config.yaml
num_key_value_heads: 2
hidden_act: "squared_relu"
positions: "learned"
tie_word_embeddings: true
init_std_o: 0.00389
init_std_down: 0.00389
beta1: 0.9
max_grad_norm: 1.0
doc_mask: true
train_tokens: 622100000
max_steps: 9493
Each number is 500 + 25 x the weight over its row's rms, rounded and kept within 0 to 999. Layers, rows and columns count from 0. Numbers have three digits each. The size before them is the row's rms in percent of the matrix's.

# down: layer 5 MLP down (transposed), 1024x256, rms 0.111, rows 771-870, columns 64-127
# up: layer 5 MLP up, 1024x256, rms 0.119, rows 772-871, columns 64-127
down771 107:537498514497469492485458498490504471488492497487487476488508489474457493500536486454494505503532507530505425494468506474498517503486467477497474506455465513506474566522509494466468482511494544
up772 102:425477505496477498508469531494479536513510434459519508551458517478491490523487516502478487495525501508484522520506500517468530496546477510507475562499459509500506509425495469475541517498513455
down772 103:464521504504523491475480557491476515482522503486515519510490470533524539502439501580536464561539513472463546488546525494506523502521550531524455509528468509537463519505531482504477485502514514
up773 110:503487450510538525498520487512463507550493517483530499507490510489506481487519504486494490474413498527496484543468527482493496504511526519544500513453501454518526510506535523495520509491505509
down773 110:503474481530472475527547522540506477466539500484455514495464527503532472504494506526521520509508488527504557485490475507475477512500514510538470500483549570482476519510533496508521510514546527
up774 122:502472495482478547521487503490509499519466495491463503510465519465510524483510506483461501462501505489523472505509508514495514504505508505479482477479464524477468495476556501525539509509447508
down774 118:515481488525476495513519490454487449500467509507546463446473496461498530510526524543491513484539543484502502492479527526442526476502469493516508505529491497526484460474516527483556510492479532
up775 102:468527484495482551543564470482494518498497531464474517486480514456519506453490489467524486483472467533536463518486501523527495507480492532516526546509508524501534480445530503477500490456475487
down775 107:526489501513465498558467527487550558503513494492532564515499520478511496522477510527517540532483493457507524480498549521472479493556501495479469556460521555496508477482482442512479502518475493
up776 101:493466482442529495510468503520467516475530478474498504514499494486521457525505481490474488511498506437498483527505507516463494494524481531491538511497517479464481524515521469489530522492510468
down776 103:498514497472490522484497496492485493492478516463511505483523488507483469507468472474488517513480497462423508544516525514477492480507516497510569547524506536452550510468528513511517481497518506
up777 094:522462505474566536473480513491472524454543489494520509519457499503498490504476480507491512459482541465527500460496497511505489459522463523497496499501520547487503556461513489505507529501500485
down777 099:520514498552470480481447511545478494485514471524502486537471480494462504496434506507490527511478490522479500531510517512484492476520454501476475516518546514504504505496461515516485507520494512
up778 031:511494484500498524494535439520440489496509497503528479522500565479499468505470483506527486474489498496559510516507523491510520491488499553508552473490468489478472500510559473461510534479506517
down778 022:531487487510507455462512526521509469505502518535498505509510496503521506489509526518449504529491491511509503523509497498506485508514490473506495475495482465482507501508486525515446509509450494
up779 106:500500480498527493501437499501487499513531473522488489500469498476488468480488448491482460473533489545512428546489543469548525484520512527506524575488496494470524503507531465463499539504517450
down779 106:523521480473454458498496487468519496458507481511506474475507477490515523511512451501534528520515507514547456506466534544504494493490506541537504493452514513495517517529530517514436473481474508
up780 021:511510489529516570503492509519465527481501506483511513477488504481479490533490504492499493459449511472557475500480498496542514469464476547512520515518466545504480517482552505491546502491464489
down780 018:495535505540471398514527539496477503506467525513466511512496468513474508514500500501545484466523520497458524523510499528443509528505517500494468531497527496470489491457530497513476504531520525
up781 094:498525501512505528492478508544474529473489476506470487509503545466505467540472474522494457458461494524507502492468460464512531502483536539521533546527433533501528552516505490483494493482501486
down781 099:506492472507496483480436529467453515487508490535506519463523521513501506494480486525506476499509502453442509485481496508538478509524471540499511518461533474493516487496486524491482483531478498
up782 023:493496445533502532489495514527467459472503521553484489479498503470503494478533461513487484489493516499557474519489525511508542511538536552502529520491498546514488476482519488520505535493508478
down782 018:524490488507511521543543534523510474510533459463512539516487506487508498541487516480515528479505528478498507523478482463506485477500461522498530485458526513484503509498557476477490515520508499
up783 099:534487495500446538490516498487495506461434487450524504478511500496522487512504483508524457456494516519510499497477534508535491500498472490490482561461541520507497502513518488447501507506506507
down783 097:529505515477498545536485499487480453525497472483509471503471514488483531534485539480530454481455489502504464557523535498461471484500507502525499491528450487515507526535478514526529531427503482
up784 099:520501496445522530485493500533487508506494474485490464487520496474478513482511519495500491528497502458517484493467459482480485483513495504482539463478480511479480492505508475490490505507510509
down784 100:536561484474497498504500480494488551513497498489472496548545480456499514455485475532507516484507446459443471498511476561495481497488489480486492549463456531474471504523488508496501511526469518
up785 096:479502455518495527478535493477506496492548489491509499502494486494493473500488492509480506480524510437551473470518503490472476502552506526557520470473496466504454484514515511464505509530504503
down785 099:498526463507497444521501508480481511503526501492531523488453528525516500462505514498483480479543477500533506493548490473496527499506530488466493508482517495508514516517466535497505457500533491
up786 090:516508520483527497482490513494452505489461475474508435472538490493485490548488493509474469497516484516539501521492477497525518486530482521507527528449503483462478474529500523485506532510523476
down786 091:505476492525492479510475509479526477536520529472520493484536498495504531489487512503469502479509486514496497524497506470474504520472596533487522539516537501518529491547526499478492497468536511
up787 101:487502453455529515479465487477500481509475514519498484487487498487522508513474490514528500492457476489505455513517502487479503478507499494581543541510460455507511538507508500477521537499499534
down787 095:444495560438459518512482532450511482452490503506479515482527508523531453455450507487529496519486510491485520533528491482531509504465509439500505538475454512479509472493519500501503493489498557
up788 102:508471477501482510521497466495510510491536496461519473504524509495527505463501483494487508502519498521484457515455489486514555479507503499496528575489519492494495513472525516498528532489521502
down788 102:505541511514464462533468456534507481450493499558503447513524499493471521510543499446516524433480456481537506533475517510541544509464516497469525500463512516522475488475502531518490514468518511
up789 031:481451473489521555488519519501457506509508505455508492491495512461452543519528509511534467463489495468508447529494518477486499459506487555539509544494500493522496510501538480471521526496485489
down789 023:479551517485460501529457505459523470480535508550466487508466490501514490514521557501438475504530531472503523467558493497501525498506472495437466451511487519490485525518514514470491489513504466
up790 027:455482462520497546543511460493449503502515472509522461504513520469494477504502519493507500479481531487535515487481519488526537482512510524516578504522519509493452492482534482482517529487445518
down790 017:529500497464496535487475509548486523533534521521486519515448502497495514474513461533531521485510524507518533472535497489530507512531477496505459509496450454519500501509504505505489528486467492
up791 098:512531489503529519492503476488503523512530519511513469520507501507474518459520498503466504434540487520551508506501511435489532487537481522487520539514461512494508489503479507440509518465535453
down791 098:526490461523502466515479545487531539516531536498495478519490496523539479538530469453506503481466513518493521491547509504466488485499459495469519524518525498502517484522512498457534490527481499
up792 102:494479467520484506505505481468499500519499515506519487489475525485487523528448465560490517473481494485504469514483547476480468503520467501514496485534476505496473527506580511483483520505486488
down792 090:522516500494530502479486529502505515489516565481537468486475511495532530476516480504475474485485479495496507504520496515487526495566472390514453514519533506496505492521488476519495507518487526
up793 103:492447506505500524518489493504453532497509516444516512479489490481451496531484480471485509483481486509503500518482482512471544484530495518516559514546500497483484533439515492476525501463474504
down793 102:546499489500500444499485509459502537508511535510502471462497511504513489458521514473479470519530468487509516514536529508498528478540493462480486469544504521513476499512517519510485438493437561
up794 100:472527468523500509503496474482485530463491467492508486505493506502523489501514490490498498455501460519495510513489527509493487520478511541493517487462529514511491474463499460477487544519491515
down794 099:462468494477457517485472496488514498524572473518489526516455481513537480499496480533466478488505468505524511481464491443497458500504499508476477522527499539479505497495532473521534506454499531
up795 106:467450482525511513525495462516493525480550534498474489510499532461495529483511503452507485480478465502477538476536502461477556466498527516525552495428495481530512528516526499474509541515511482
down795 107:505507488501493491517558508510526522510505412452478489459493459499532529484492527473494518532535500512489514480508514514446469476452507485483480498479513548486495534501499498536503508492545529
up796 108:517478470539517498531503512505505487469520518509527463485490516468518548496458496520514559499516536460506507468492524495466479486519454503506498529504473544527481555558497485495505509511495509
down796 106:499515493551509480479501559503501458498496519535549488514487503474520491472480486490526489559553447497484526547474479507492490478453514458535480496508529505512498526526487510495444475519465554
up797 086:471512505536517487465505472496460478531472482510517469480529457476509491514476483483507514493486515522564489518488520513493513481485496510512507520497492473556521540515516512525494487486507533
down797 086:522524448470506515468501511480509507487523538467502482536509494545533493477499519493520542455531528513472504495508525478513520516517451493536522503499505503486499469514461456489506531526513459
up798 088:529500534531519542550500493535519483499481515448486508488535509490449460493530500499502488486557503506497489456488478460488478496507486506455525501509489520522460472500486480467521592476506534
down798 093:520491501527518519516487505524503498519461482493489470457497501543488472485461474491513475511506472516512482484476532500499496520492471521500497488531499525496538517501508518449462488513506545
up799 025:478467487494494552536506495519474492516510521491511482524478522473496478517478461507500527488481505448532503516486502456497522506472467536494496515517441513522509503481545447495532538490506482
down799 017:445519475525507478506464486473498478484514575501488531492492496477481514507454493535455463444498495529491468506462514472508485538481473502518495524482543505525502498529472478498506529510508490
up800 033:487494467505491549480512477508463515486517498515492493518493505492501512499495510490474499489514513480518444517495521470490500469501506558520535513534489522485465510502533508493507541499483495
down800 029:488452468491536512491489513502520556494501494495497519479474536463547501474476502501483486491515461508501494516524528490526478506491487499508512499431498479506524492514499499504435504468484539
up801 106:495490502507496502509515517520482498449497554480492520537494504449524522501465476493528530494484517470472528508499493516514551469540519529517504482507436467512483487499488495519507511464461518
down801 104:495483511476518486505502513493462509488498492471422535483515513493485481538495509521512482522485516470468479481504502517529487493481444518544476500481509498513502547456456497539490498548495516
up802 093:451515546563516531487475506494489507524461512486500492481498512511472518474498510461487504461507504512515472523433490485490542477491493490506526483459440469463509489459524462476478473503480488
down802 099:456520483482478469477538532454498461494508548531538464505509549470473504491445503511485515514595504498506465467507507496459527511481516460524531529513508524495493517448484537495491467506475498
up803 114:522519455470499512475566496564487515467500496490491486504497497504490455555492461525464495442497478506514466499499525477493505515498461513528517513498506481474483510480527499473504551483489520
down803 108:538538443535468469495521523536462508489487489527492522525514451472555511457482537552497514492497484514492530513482499486533450427481520511521444519506490492480478502499505529506481521504488507
up804 110:496466497481456527518474500467439493485475497485478493528489489453493513473498474505519517513508479515551514516521555498495483494494484522503524486511510463454491495509484500459538511511481484
down804 108:509533521456488495437503522474490462488529506465507488493491503465517530474543475492461536505505526466463497476482522467462496506482511506507547488477563456520529520505529484496525470490518572
up805 107:488474513462492513468532456515509533490482470439501487480449527477532512503540464492507513484457426467528517469530502474517521484488505530499486473478543515499494501438513487499522551478458506
down805 108:485494491509509517528491498499522545479506504501506501498509452486493535520538478503488518498456509503499437491461488514503515500521465538470506524507513447472504446481531516558533548517511518
up806 104:467513498499482512554498475490541514520457481469492489486496504494523536531569481471478545473511513495500468459447522498503504504493468537490478473533532469497496483492515482500528501508470505
down806 106:500496518501506472509541523493545515557435486513494529472475482510495466465491514544519529470470483548506520485480556502504457489529468546476499519508520496498473517529498489523531442522480492
up807 105:487507496484535493512487526482450493453497487466471492475507500473521515486488508473480467502474504495510522494492486490502524428501508504500498511516494492505473540495550479510512543506509504
down807 105:487513477534477491467462498476501540550475484495533525465503473468507475514528492534529475509520540484498488462473499505448496431485492496519474528555534527508509567536486505535489518464494518
up808 100:466487492498503512512525482538507537495504498510470506505493502502493508534482457480513479524501459471513466491468489482484541532502522570490536504507514481517524545462526480504531493516465534
down808 102:522495507487484477487469502441496469537494478485513504504514468502528496463513529480475574515481479489477530495508525513480499492504546511478559517566487491505531444470505497538526505463510523
up809 107:457452474486505512489531495485445547455476499499496487481448492500572523520521481458526485494490485490500550521513470527476536473466479510512529516542475466466501484513509485505516516501467471
down809 106:529517490462488464453527517475489481504525517432496498489489494494489474476527514441496487521528522501491483530477493484500516473463481491526472483528537528519452501479468509492502517499488489
up810 106:494478484496509506530512515499481493505498455483500518496496497499481472508493491470517500499490462524484526474495498498465504462503509516562523492482505492522455515464501536511516488526472466
down810 106:544558524527495490507529464471531525509519523498450513523496495496479505467499523500504458518512495480496486481489558517516469513466521532474462534514469486537531493458443511552535517480463509
up811 105:471486489520534510552541478492488513492484478508547466458482512485524500522505479517449446504452511510531492529483547455513516546458499536534509475500497512528496502526505478469494575506573491
down811 105:490516471490515476502527455498491496485470489482509464480500547482510504533539535512505524503516480485456484550464493552499537476489568518498436488488521480520511512515435515478464505547493512
up812 105:498513473533516495513474453478495457483533474522522465520516539532491498507532506511467513509531479505478446522526503467525492471523494505566525512533513476520459507534494489506493501493530465
down812 108:524489526510515484479509501469476529512507543541508504509502526478503519472508505527487458505563460506500526545504511515510501522545487484502525497496481547522450537510488493516561492499556523
up813 098:467523485478470505502515474478476477501516538505478495496510512516529499488474474523535528478484515476520447521544522477534473515501508516486574488479502494530461505498498501492529485479522511
down813 100:486452473491482480570531547543478534512463529530435492514512537507483499483517504495467481519502485491512496495495507467522499484482506460505528522504506502494516517482504505528488531506504492
up814 102:492525529459546522514458518488476464492517515434542491486519486497497476515502511516504488516447490482489462487468499452531520529474482498484496505530462469501500485496502455425505531485498453
down814 099:499520489453510492465492514508475502478476542541475548523527497486439455477507489482494531522523514463472503547516514492475541515513507474499499476472535502509531525516532507462533507508520553
up815 106:482466443470501506530510467560476487498541526494500525482469512477480483493531500500499464482485499487512491487501527503463511484502542500479500454512472493486509493468520467446502544491501467
down815 105:525522484484537506502473488464508515488498514518486525540506491509495502497480503497488505501492491487496537479490511487457481521504483487494483529525503503477468546450547532509497495497491522
up816 019:460485475514493567509530483501492453513514510469509494512509551468438489499503497527534521424478484473548477491495535459506522479509502565515514535502482519526486491502551477479538512479454476
down816 009:458499483517490480489542449471528502533477474536510529498482485467486534469497553510486526500524490498523496429514472518514476508497454505483490479523492544509496508534480499464490452456522488
up817 108:501512495514488539526501460515472511533540452472422492514451520461486468509519450486513484474507495524476498517511470459511546476483524507470536507447476462494514484490497499482541501457478498
down817 105:512511522515524523497516513485512506509485483507499505479496464488505510506505450508461510534478516464459480535481504499494516555501517485466534448554478480480469489511522459480446459496489489
up818 098:439509466482510503502507547506493531527499481472523516515468474488518521521502497501492496508448523497522501519441480434478495479520541503491549524467508523508523537470537455512504565523523496
down818 095:515508516507512514533489498459495502513473487490521550514548491484529521528542521459481484504520511473481531494504474524488498533477483436471495458493534541538489514480497503528527509512502503
up819 091:552508461523464531486502493491485454481516503525497489518426507504525501482490510495551486463511482529545474512500491530540500516480481519503481521463469491476468446514491512498535522494488474
down819 094:532532464478486536492523513464486467497504523456459543492481487502488533483545517485513470462507501510480510539478475513488504512512492497473455495477476495474473514515500461462537550480547495
up820 054:480516482507495499530482457518476531482473526489473483477471491503470494458474515505475506492468488500556460520525477505564481507524474530543542530510465481497467516503550519521509501467496452
down820 049:507458449558485492468475454481457503485519493479504498495455516509508498456505565545511471471549541493481517484481516499541489522514537500512501494475478478484469508499508498461450509504496492
up821 103:475520469495537539555502504479489509514518506534512501501484479531522546484478477478490456474465447493523473513504484536519517506471557551491545489484462501462495487492509522505505497473528507
down821 105:453526505551485473498476486527487513535517473484492486528503438483459492521444506513475483520511484508537480517498484500510518492497445473506512492471500467543533500509470484498494484469475539
up822 106:459490515525469506516491462481497492477495488506472507494531501425514486507500502528483518503483495506498486499525486501543581498505479511495514535534514548486478479501516537518521518452500459
down822 103:519492484522473481518463515520480565508457509478508461507511482498475500525554519465538511502492460477505505471462491551497494522527476481464531500507512497528514463496506496514497441539446476
up823 121:479468476467462518508513467443469509448477507436504500532480507495539532505506496488516522498472498495482518544503521474489513484493477515544483513468520485486492555504525476507494532517522482
down823 115:532513498520488500468483490493508500524519509482503504494525487496516523537443535496468510511441497512492483513452476510525519539522513507540476529469551488527494453466535482473530490463529510
up824 098:504501549476493526521533481517460536492477515513477474486460539472502507528465510478502502501479532496520473483504516485487522491473501497483509466486465534498514572495511472527486547467487465
down824 098:498490500467483511487506495494521493475524450487513571533500492495511507512460535463536479491492500504482481481523501520442506503515484445447481484480476503497515516484442543489435477571498496
up825 094:488492511475497545510560507526460487506557475501500482477491471477479504493484504494530520449515518492539507500511504473516491482528521526513508515495502523498492497495497517531510536500468497
down825 093:510514459492494517502481480495525477460515461499490527501542467516500500499472441515509480500510489502510542507477536488488568483477524503505490496491538440516505481534500521507481501529530509
up826 105:504528489513514507498448458511519478514484513488500466494535489497471537452471488483509470511476500479554481481499490544529515494523503523516493516483509532508500525485492471499501510446526494
down826 103:541511497487508468503527492523553488518463500488451485477505452515493459461519480495534474495497527518499500496504546549523522504506561471485504462496544469523491506505501503498537461511475508
up827 092:526492469500514531523490539480509477465531507441521498491499523479503502511477472459493493478472497491528500491501509468522467459530511504483560486503534526495509473511521488522513532497500507
down827 092:485509480501498508517501523509515442477509519527489500506501471503516528523540514498530473513518498460488516442473467485540474458499496461506487502463484468468521483526490487499498488525483530
up828 101:475460516519489511523538468491494487488486467521525437523525539506472516515503484502512470440499488517503511486492546512528538514526490488510489519489517482492515488491511525516498510474501462
down828 098:525505487486466509474505527510476516500477492505543522504484537551523496445472531525493490516503545468514557470450506483528482462530549422494512500524485462484504494497508514503500530494519478
up829 113:532480533556520532494483490517497486494476464484484493527458512511496523493503525534504515471492490517484516526500515523536473467526515532545503490527440453518498497459495491482529504499483509
down829 113:556474471500524480489473518522469519465544544506485494554508470521502484501485488448485471475484506485483493522518479476467493461504516501507453506474529522530519520498506488578509472492550492
up830 102:519498488488512520510534517479456539516484518481506480478522534483527530513475465459491471462491465476508502543526478511539490505501520526535501496517481489472525504473485477491491509484511495
down830 106:501533426499521504538536485545525468489525507502516488497475512502482513499528481464540492511510458495542475465505498497495467491487548507515469476505525526497540502548491537526561505476493476
up831 098:464520462493523524541502465511506547487555470485477477483506491485519505521517530494486512478461502508512497480496474506468518508504511533513540547469521518567496492461512505504503565474491460
down831 097:490511568468513487519480509505500499472488508479519555500446492497519494493499504488520488475484492523489479497540491448496491489480501492501515490495532501505504491471452465504507500500509557
up832 106:524502467497471518505525517550479525535546469491505472517521503495508509507471457494491507507520515484564511511514470490502512478507495532513492534506514474578494471457546520507463471461454479
down832 107:525480437505480531515471483476507509503504479505490515457489503513498506511543440515524487525492484474483499505500465501494490475510491502484481517520535484508507459538513500533506456528484485
up833 096:489499479499537517514505524477523539478488477472482493504481516515484527492480461460550501519484461497548483495484455528496504486482528559506514516538510479491512543494551463488505470500478486
down833 099:478486519481511488533528523477462493484518497491496474532484446532565482480497497509507524483519498479518492508491497475523537495464531514516519520521488474495534506521534477516535467470520476
up834 098:483485484559456535516553469461495467508537531536490475514465512488514540494516485508465487492524470503489487489467555476509527490507488504480492562541515544481480521480515511501520511483458517
down834 099:538528525543515513465454512511471482486482417504475540508485482529493501498526494478508474492500540541491531490497477525492520504541483480527504518502549488475484519504475471450503461535491548
up835 108:490486505533544496511456471537493550542501522522490497550501547501493519522548450481480471490456496524477462495481498464487579499521512506493521485487524485503506501485505515478522519484496519
down835 105:522498473493449482516481478522473500506458529533505535534515512522492493501559533508475538496497477498537508499518498528512504492538563448467499489482502525512432513477490516454505502498507546
up836 038:480500495494497540537511485484490474507490480460526481502482524465524518528477497494500493465506552471522498530467542442514500480514468551529518525501512501472475516490551485474527505474497516
down836 036:512525503495501480528533515529526513500499536497518522554494509437554503497484510523493488497487491490525503495515535480505459491527510483515515498506486494531498475504514516493520538512455526
up837 020:480499489520507603500524499517465536494504511509525467506495528495478480486518470527494491430506505463538505507501492463512551487492496538507509475476481532502487530496506480487489540491472498
down837 014:488506525533500487488498493506535477514457511535496520510506466507519523538480547508483493520501504510485514487510478537451520532508507525504465446537551494527457495523504496525486499518491557
up838 120:517509475485521494500492482576497502535499474451469516478522502504460535529487479473474518483511491477501474501503506506528537502504477559479553521505509533492440479491518444522528508493482481
down838 115:509469498506503513508515511523481517503501501469510517542525493554528477521482464487452505499475481500520588525522526528480541505529520489503489512517518519487438487456534487477508485531453494
up839 106:498553473509525494530498435464489482512511529463501486462539506530505474572535482487447472471495486472484492491498514528523471480511494529499561536498478519509481515514505481530517552483519463
down839 108:511513518484557478422460512514519497531459477483493500489474483506523513489488512490487489483495518516479485498522490511482486505455487503520525516502510457517485479538500472554523456496492463
up840 091:468509516461519513491498446501488524509472476480521485523498534495486502526523477519500509518492492457492483505512496503514513450477519528557569501532495507514496505471511530542496525511477524
down840 097:509518498523523461488492466475521437502419513514523520505488470529481432480491473499512511527479476457480511518524483465476489503459534516505502465524481507533531474507472519475523524502474507
up841 108:468487504512539504512525501457473487504524507478485483520503520468476493495494518522499462506488519499500501487507537475508485490513463504502514544497500514519487502527508485508555566500487523
down841 112:500506469521505448486541509527485473532510515494502539498486489495498515500511520481520517481468511514519522477519471469491504495494500529487565525490471510515560465513449498435497502466503474
up842 108:511536513530505500526517494525484528496544493498502471471514473484478493502539496506471479484454488505527523502499516512533557464489501512492499473544424517509498506543479475522526498502528478
down842 107:506490493492526493483495497477517481483510478482504490548524499476463514512479545472473467532484452470496510509508540503505542511492496475537528520488464514475485530484535527487503481478535500
up843 028:486498495512498539505515493480424486467512498483495445473499545484524514508497482512512512431439505475520458497481506491495500486484532544524522513491464510508505512483546456455524507475449506
down843 023:536541520508556520473479490494456468477479498505487526497513473475505487470531479490508486473506491523480517504524506525556500555502557495478468526456527508518505533466477511499483474528488496
up844 025:492485465503495548527520484500482506481512538475510450537497527487476497511504516496508505475535510506519512490478480483534528489477532547547542530518461508505487559505519481495533524488467486
down844 021:484503533473516498510507532498509514493474537536484524485475504492521524528483511512509523482526531499458507482467500526508516479478533431534487472477526464489484494470501496474527520507508511
up845 096:480532485460470535497520513495503475509516510524487495518512476486517505524504534495492486490460501477506475494448547496512483510468544502488464499491481484532521506482518505502500521481459446
down845 097:468501496498494518487495551506524484511503475529486505471469510505496483517508466526521519501505480493533486475489539449491443546490513507504475510499454507497479477551510508496552482490537430
up846 020:500512481437504587539498444486442526463510502497483476486543521479498509533484451520500479487461541499563485496523494477516493453485478580500549492496505532487490526508546509469500540520486483
down846 017:503523498512530506510530476515474486478497453446491502469510485511486460480549490496597547521499498524509478488496509512478483514535522507532493479489515499503472402514502470533477464496502478
up847 112:539514508487546510466499461519482514530513526446502505496480529477465521519523496520532507472488478507492455509495487488451498459469560527504471475502540489507482484484503447512485493524471496
down847 116:481453511486443488541495521500475468494515479529482490487475522516491530532464499458506509489495473489515517511503535505508465486528492509485499549495516503518474490503498517466476498494518493
up848 102:546471529446510494520476448520476484515525489507528482517499498483537491527507492505493487484498456485504499449534489501494529471457487503527546514469468489512497476521491507471487504471514499
down848 102:468486462480486510491502509517497466513499501516476508519499479537521533461492500498494461504544508504470504510514497509533455501497503465487486495498530527492484525515543518500485534513483531
up849 113:486477536543523507531523482571506552516494492456457491539491545518491522513541458469538444507498484535494509556485469456484529433491524528553523511496474534522447475466517492472501528509514500
down849 108:507486493502536511510518480449544514478513480521470529437510520489546528524497494482511506484522479512479493498500504535520479468493512532488493483467509524536471474479465531477476513492488515
up850 094:467529516496490555492509486536498489488459539524489498528525504485493523502502494527516500420474527489508512495477475472479485518489525512484542514513479523511477471531498489529526536503511452
down850 101:478495523531503458481488527497517448496444529488494526515510491510466495494508527491519449501491560495500474506486504484505496520493492473446468511510489505505505504547480492485506469540492529
up851 117:500510506499538503484528467474484523455488477471488497536506496469464516541510437490540536453490496489530523508494492534552487511456466523493506511488527545488480531475540432504521530486488483
down851 112:520520534485500458473490537460501482464497528458496521491527433472505504537537468454529481476482523523484509528499467489461490535508494500524513456484522516445486494476527491492515496504513515
up852 088:540537509464526522468495535555499518443505498498474483470523492523484476469551525490506446449475483436507532487487476454496511512508539517479505457445486531523502508489483527484502529458491517
down852 090:541497495520504494519484475515533495519455530492526488510528464488490513478482434506515473504502486501516483500510518498486470489528491553507499531516484495496502476512522486547495481531485490
up853 022:481518459506490556503530494533459480492505505471504486484479519497500494552541495485489501493463509477537519520513499486533494500480529558517520505496492531484526495511575499485499496498520499
down853 012:525504476472508551528490470493486524504529514478510534533504487460505558523464512488505507484516455541473498488521541460472482513524468499511498499569488501508512489441488511479501506492499480
up854 098:534495554465520501490460458495504523494467453508500461463471530471542531534482476525466504489462523533523503516460552518560476482501497512482491505477485519491528468531522464502565516518446530
down854 097:489513524526489503514481485488528530482462504522494502539526478484458511503520501480492473500482491513520496532524493462523522489544516458518488513526484470509507497497492473488517446511468515
up855 024:508442491504497557501506497496476510506487471474483487531449539493504485498476491501490508456459520474532486486443522486545499454460509535500557520556487481506494518508517483449507510499479492
down855 019:508514483478501480529526501554475492464513466529491485540484508441497490500500464492515451467506541522513522451505429498533481481530461531511483498496501429543500523528506477547482513501521458
up856 105:509522469528512514525516433494510485527510483499539476532487539467490524501493510502472531507537503491545455524488504477512509445491503494524531496494484462504491528502528474475530510456508496
down856 102:509533534496493479484480491529495521504494498492520502525472515507517457476543509488451536500488490478483541481523498538523550464540504438470488492499478493523463485482478507466503527488512524
up857 095:499519465460491509514486510506507498505514491474479504502483508464534503493476531482524528489480482521522502505495506476464463455493534535509505512507499483508478513457504518505565518498468488
down857 099:525512535473492507512558498471539521464467506478475527505491507500532490490516510524525454519475488464503552488500474494478484467504526483485480501481500529465520517476523495515536487503500476
up858 109:505492525494497493527542517521471487511458461486489467505515518502525533470468488492523499514510527495515501508515525506481503444470454525504485510520450444513509502501539503470532520512479477
down858 109:502512470502504483536514520492523537538474500516475469444503478495476483514535506534562482504518488511504501514437470501502461461489491525504498523487459477558525502465498478520446506522546497
up859 107:476534494518518525493458457508457523503522520535499495479532512494527519558472535503545494496461483472481468535523515461495502477529510508503505542495487465495479515473506472434502525470479480
down859 108:510475502494485495514483520488503512517553545492510497446457480523544524511496508552499503467455504527479544500530521490510534510466502481482503487525471519492506492452474457495479519541530488
up860 107:482495533532513508547537491510456475462547483492493524498502524485524518521491479506545474461517482551487509516496494485461513491497517507536502507506535526528488505504514492488461507520486458
down860 109:503442515518518479465490502542442467473502458492558518478565518505494525534500472506505512495558480531506525482512453507533489519524448511532503500520500507497480510512484490468444481517477448
up861 099:514513517526514500557483473507474484501527532503534514522520529479543517499497514493479470514507473488557474532498501467491503515495468494534515491525483501520498446500574482504524540474521498
down861 095:551498502515445477535526502513529516499475481498475483467491514494486498496526517508543522514492488500515520461500534536498512486548514489513479488469521484483493483582493518525457509520485514
up862 098:510493501505484549517499516477504509505524535555471479484467504495486497516489427503509486500467514453516520487452495514563495489495502559478519512468494519464532507539531456495510513461485488
down862 100:488480543463509481542522506511486486518524464531498505495511476470471488520495496529516565487460550473495467525482472541508531486498509525494507511477489515465495515519535533519481451531494490
up863 106:452499492501505490503527499521485501502507475504495462502494504526519492547524490487517491502524544547475472511434458476528486481496512508536573528499512533527525509515501535504528487461484475
down863 104:535523501552476488476509452546495513492521531556506499512517470492495418463513504493464463484538521499518520480501568539548512518482504493434504538483506485524506472493489470500493466512499509
up864 111:475467443460506504543504509484460519518464515500508491521474550468539484496551502477484505512460527512495482494490528454483538456504466515534515486490472532492505545514507490505536496508500508
down864 108:508488512485524468490524518488508466530454507507538481499526483489490511467528518538532502506525483471484469539455505478437517525474512516479531517516525466497454484523481464449518522507426469
up865 108:464446501474461516476482510526462524482482504506524502468479519469519509529531412521532477471507524488493440478547521505526544467489501509514495527485508515529499512488494480473544537466478506
down865 107:508518502520488493518478469511501469503486486474488504513531510495500473487475483475536526537477484498490563512514514495484482477470514504525500510468515496485528515545491536517530496490478474
up866 106:508527487432557494497545511491473462490484497499545459493458472440496473493496481526542484490501516505504533543483512537499486452536481522507525519495509493516496502474490515470533560502542484
down866 102:556451516490468468476533501476497460522445444473510487475508517529513523470536479537483453526545506502483495480532514526480502514499508459525511501480468465519513496498509484518522477505458494
up867 118:502477450471517517518501493499523481496554537483467501545499490461490502477480516503469532495504477531497472515436506463520509492538558499533517519484459474522517508478514480485496517490486486
down867 111:461492488510510512509506509473542505496540541487521496496484511510490503470485511434471483483505488501535484496468471450505520507532508471530500507468497480498526455505491484510541526499474514
up868 106:534492502438562511448476528494500525438511566521474478526469540456531539523484465541472482492509536458495508480480514508521496489474492511486499544486506505483488514512515509509497512515488518
down868 105:482490515487494487556506507524466516494500495484486458479462480497478493501512492465532475510494532501484492484480536524505513529500519520444496428464483524537452487529535494488534513489509520
up869 107:505491496519474513481509490505471492509529475523500519516488481483467504492465490502529479514531472525515502483469470548481532468484522529482520549478470518454477493462528519459538508493504509
down869 108:522526464484526483463483507479548509504503492503494504504491469498503504495462525519476461538496468538518507543529533535490510496447490525472470512518466497505534506540450475454480485516467536
up870 100:527549488478530572480483519507499489491519488461488497487503468490477504466494488476535483454457448467478488532482500496513493501496545513478523486469513533513459490504487515454543518508514556
down870 100:484482501501499484504504476499512521491492542531494506502481554485463485474507506523520450491473512483510480452503456519484431497511529479524501514508480497503501479537528476539541484482502515
up871 102:489496505492463529522491436550473505487489469508492511495512537499513480536496477500512537479519457506514513500554471520538512456521468520499540469504532469516452473506528479463476524475501495